config = dict(
    d_model=512,
    n_kv_head=1,
    tie_embeddings=False,
    init='uniform',
    init_std_up=0.0225,
    lr_mult_o=1.39,
    beta1=0.95,
    schedule='wsd',
    seq_len=1024,
)
Each number is 200 + 40 x the weight over its row's rms, rounded and kept within 0 to 999. Layers, rows and columns count from 0. The size before them is the row's rms in percent of the matrix's.

# layer 2 MLP gate, 1344x512, rms 0.277, rows 1176-1183, columns 128-191
101,244,257,149,218,225,193,186,188,148,143,117,143,223,177,220,201,274,207,125,148,179,181,289,297,226,255,78,187,167,201,179,208,168,231,112,242,202,139,201,213,251,217,238,196,208,250,250,213,214,132,305,232,237,193,189,228,220,173,208,191,148,200,202,249
094,223,183,152,190,213,175,153,184,211,253,177,257,195,212,167,186,142,181,229,210,192,186,162,200,196,208,196,223,237,266,194,137,199,160,288,242,155,218,262,150,132,181,209,212,211,181,154,152,238,213,165,232,238,188,223,152,150,258,122,274,248,152,233,189
100,228,193,197,192,215,260,234,211,172,224,252,192,197,148,198,170,184,180,190,126,222,220,267,173,191,213,251,255,85,227,215,263,197,179,191,191,189,219,200,215,161,221,275,217,218,146,115,169,282,141,194,239,191,229,150,278,230,145,212,176,231,202,240,221
098,247,192,206,216,182,256,52,145,203,220,183,178,196,160,187,115,295,214,288,196,168,150,181,276,205,180,178,190,174,200,206,211,190,126,179,143,203,216,135,148,206,208,222,233,212,271,240,233,170,205,217,236,209,146,269,173,186,261,123,205,278,267,138,240
102,171,196,159,250,228,108,206,259,166,257,214,272,205,229,213,206,142,166,215,239,179,148,181,248,284,216,198,251,259,213,200,195,188,218,244,283,203,183,204,274,230,186,265,185,205,114,141,223,240,161,132,182,182,171,245,221,185,196,269,165,190,237,258,146
105,218,139,172,186,187,295,208,142,209,199,177,196,157,196,159,170,165,96,208,224,221,220,190,186,180,228,118,287,160,242,135,209,221,213,205,160,201,188,209,244,248,167,196,145,128,178,164,248,143,117,137,263,206,137,192,231,218,159,158,124,240,174,194,211
099,186,223,180,157,253,212,216,216,152,211,223,200,238,165,147,108,278,183,103,282,119,218,140,197,188,204,195,198,190,247,243,154,223,175,164,147,165,185,171,198,216,245,179,162,196,146,194,216,206,197,255,219,187,266,226,276,204,117,209,285,245,221,138,240
101,145,191,210,157,173,179,227,178,113,183,271,163,196,215,246,179,210,165,220,202,254,188,238,175,203,83,255,273,213,136,262,153,228,145,169,195,206,189,171,226,214,220,221,277,223,132,179,200,225,177,175,297,263,145,136,240,191,151,201,198,188,196,138,218
# layer 2 MLP up, 1344x512, rms 0.287, rows 1176-1182, columns 128-191
112,176,165,132,172,133,205,224,246,187,163,196,235,155,185,125,266,188,227,210,257,222,226,172,200,227,232,179,100,248,238,235,255,303,282,166,213,200,144,189,165,217,234,190,139,183,239,194,267,204,167,213,199,173,189,202,224,183,193,182,198,179,199,166,173
078,148,265,235,224,163,228,202,257,242,166,247,184,245,242,222,192,233,237,166,196,190,212,227,255,194,273,215,176,185,191,246,251,214,124,223,139,256,197,225,215,275,181,126,161,127,187,195,210,243,242,189,207,270,252,183,204,177,212,185,181,250,206,147,164
095,221,186,137,202,156,224,183,163,271,202,204,246,164,188,223,137,210,214,208,142,204,197,231,234,238,151,230,254,152,199,193,244,158,219,219,167,153,184,190,235,174,229,256,148,151,205,83,182,248,206,190,167,185,207,214,283,208,255,183,251,205,213,235,144
099,231,196,184,313,160,242,156,207,111,182,261,166,110,180,253,247,226,177,171,189,235,243,264,228,218,285,249,205,142,210,169,244,246,198,222,251,178,218,192,252,145,227,213,155,134,217,232,124,214,230,209,224,198,243,182,240,320,295,184,226,176,181,245,226
102,243,171,180,161,183,210,198,229,218,153,186,104,291,194,120,215,109,228,201,156,197,265,292,197,220,224,209,235,230,127,203,240,202,219,161,238,219,182,201,222,132,231,152,268,181,224,171,190,175,144,247,184,203,182,196,122,159,195,216,238,237,244,251,275
104,198,275,169,157,193,97,243,247,221,124,229,150,230,156,234,260,171,196,151,199,167,219,209,261,241,171,276,163,206,171,293,166,200,162,180,196,108,197,162,135,195,243,218,218,258,243,279,147,236,226,195,176,223,267,219,171,211,217,224,217,189,175,264,253
105,132,166,233,193,199,159,149,222,223,208,162,115,265,180,179,137,171,137,210,209,235,228,204,247,196,221,231,148,179,181,292,184,165,163,205,214,269,229,250,270,145,157,168,246,147,196,162,251,142,191,168,220,215,222,236,248,224,231,205,170,253,169,119,146
# layer 2 MLP down (transposed), 1344x512, rms 0.196, rows 1176-1182, columns 128-191
107,192,161,226,175,145,148,185,214,176,235,205,102,204,144,192,193,292,209,213,189,208,153,156,250,190,227,227,155,173,277,131,199,234,172,170,178,173,189,245,187,202,181,186,168,179,220,260,276,227,209,170,112,328,119,205,268,242,210,122,213,183,173,198,246
095,141,205,271,198,240,196,196,189,170,168,236,107,201,226,161,257,237,217,210,133,297,264,246,206,230,208,243,169,168,173,240,202,225,194,241,176,202,264,228,182,290,164,209,185,216,234,173,248,218,225,228,201,172,219,205,265,222,149,267,170,192,214,122,227
102,226,208,195,221,224,155,257,268,215,147,162,254,148,236,240,124,141,147,172,198,248,222,197,167,200,177,153,183,181,222,277,260,224,211,193,138,254,200,250,267,177,212,257,161,255,227,122,201,312,180,243,227,201,213,251,281,268,268,206,211,165,265,193,164
096,229,279,170,221,176,155,213,167,227,224,172,200,207,224,207,210,196,192,230,153,216,266,167,230,230,155,157,191,206,199,187,253,149,246,182,214,261,163,199,163,226,204,202,204,195,183,198,261,156,197,185,244,239,192,227,255,168,209,194,194,193,178,142,215
107,226,227,250,219,197,187,170,201,222,206,233,184,215,162,97,259,244,212,179,166,277,177,190,200,183,156,127,161,211,254,153,146,178,159,213,199,254,223,159,124,205,232,193,166,262,314,115,121,205,259,198,181,249,220,169,228,144,158,197,164,180,191,104,237
106,265,209,218,116,230,118,155,223,269,157,238,130,252,208,170,204,198,232,130,223,203,216,132,216,204,174,216,239,230,240,236,162,182,237,200,170,151,146,197,205,178,174,182,222,238,191,220,225,216,214,233,257,249,126,205,176,210,144,208,266,141,172,207,212
099,149,220,259,222,287,238,204,181,99,177,218,133,190,181,175,200,223,193,217,186,144,219,157,165,129,222,180,153,215,244,234,201,211,194,162,229,237,192,171,177,157,216,149,240,144,226,248,214,166,225,178,103,104,182,233,178,223,160,200,261,223,239,207,115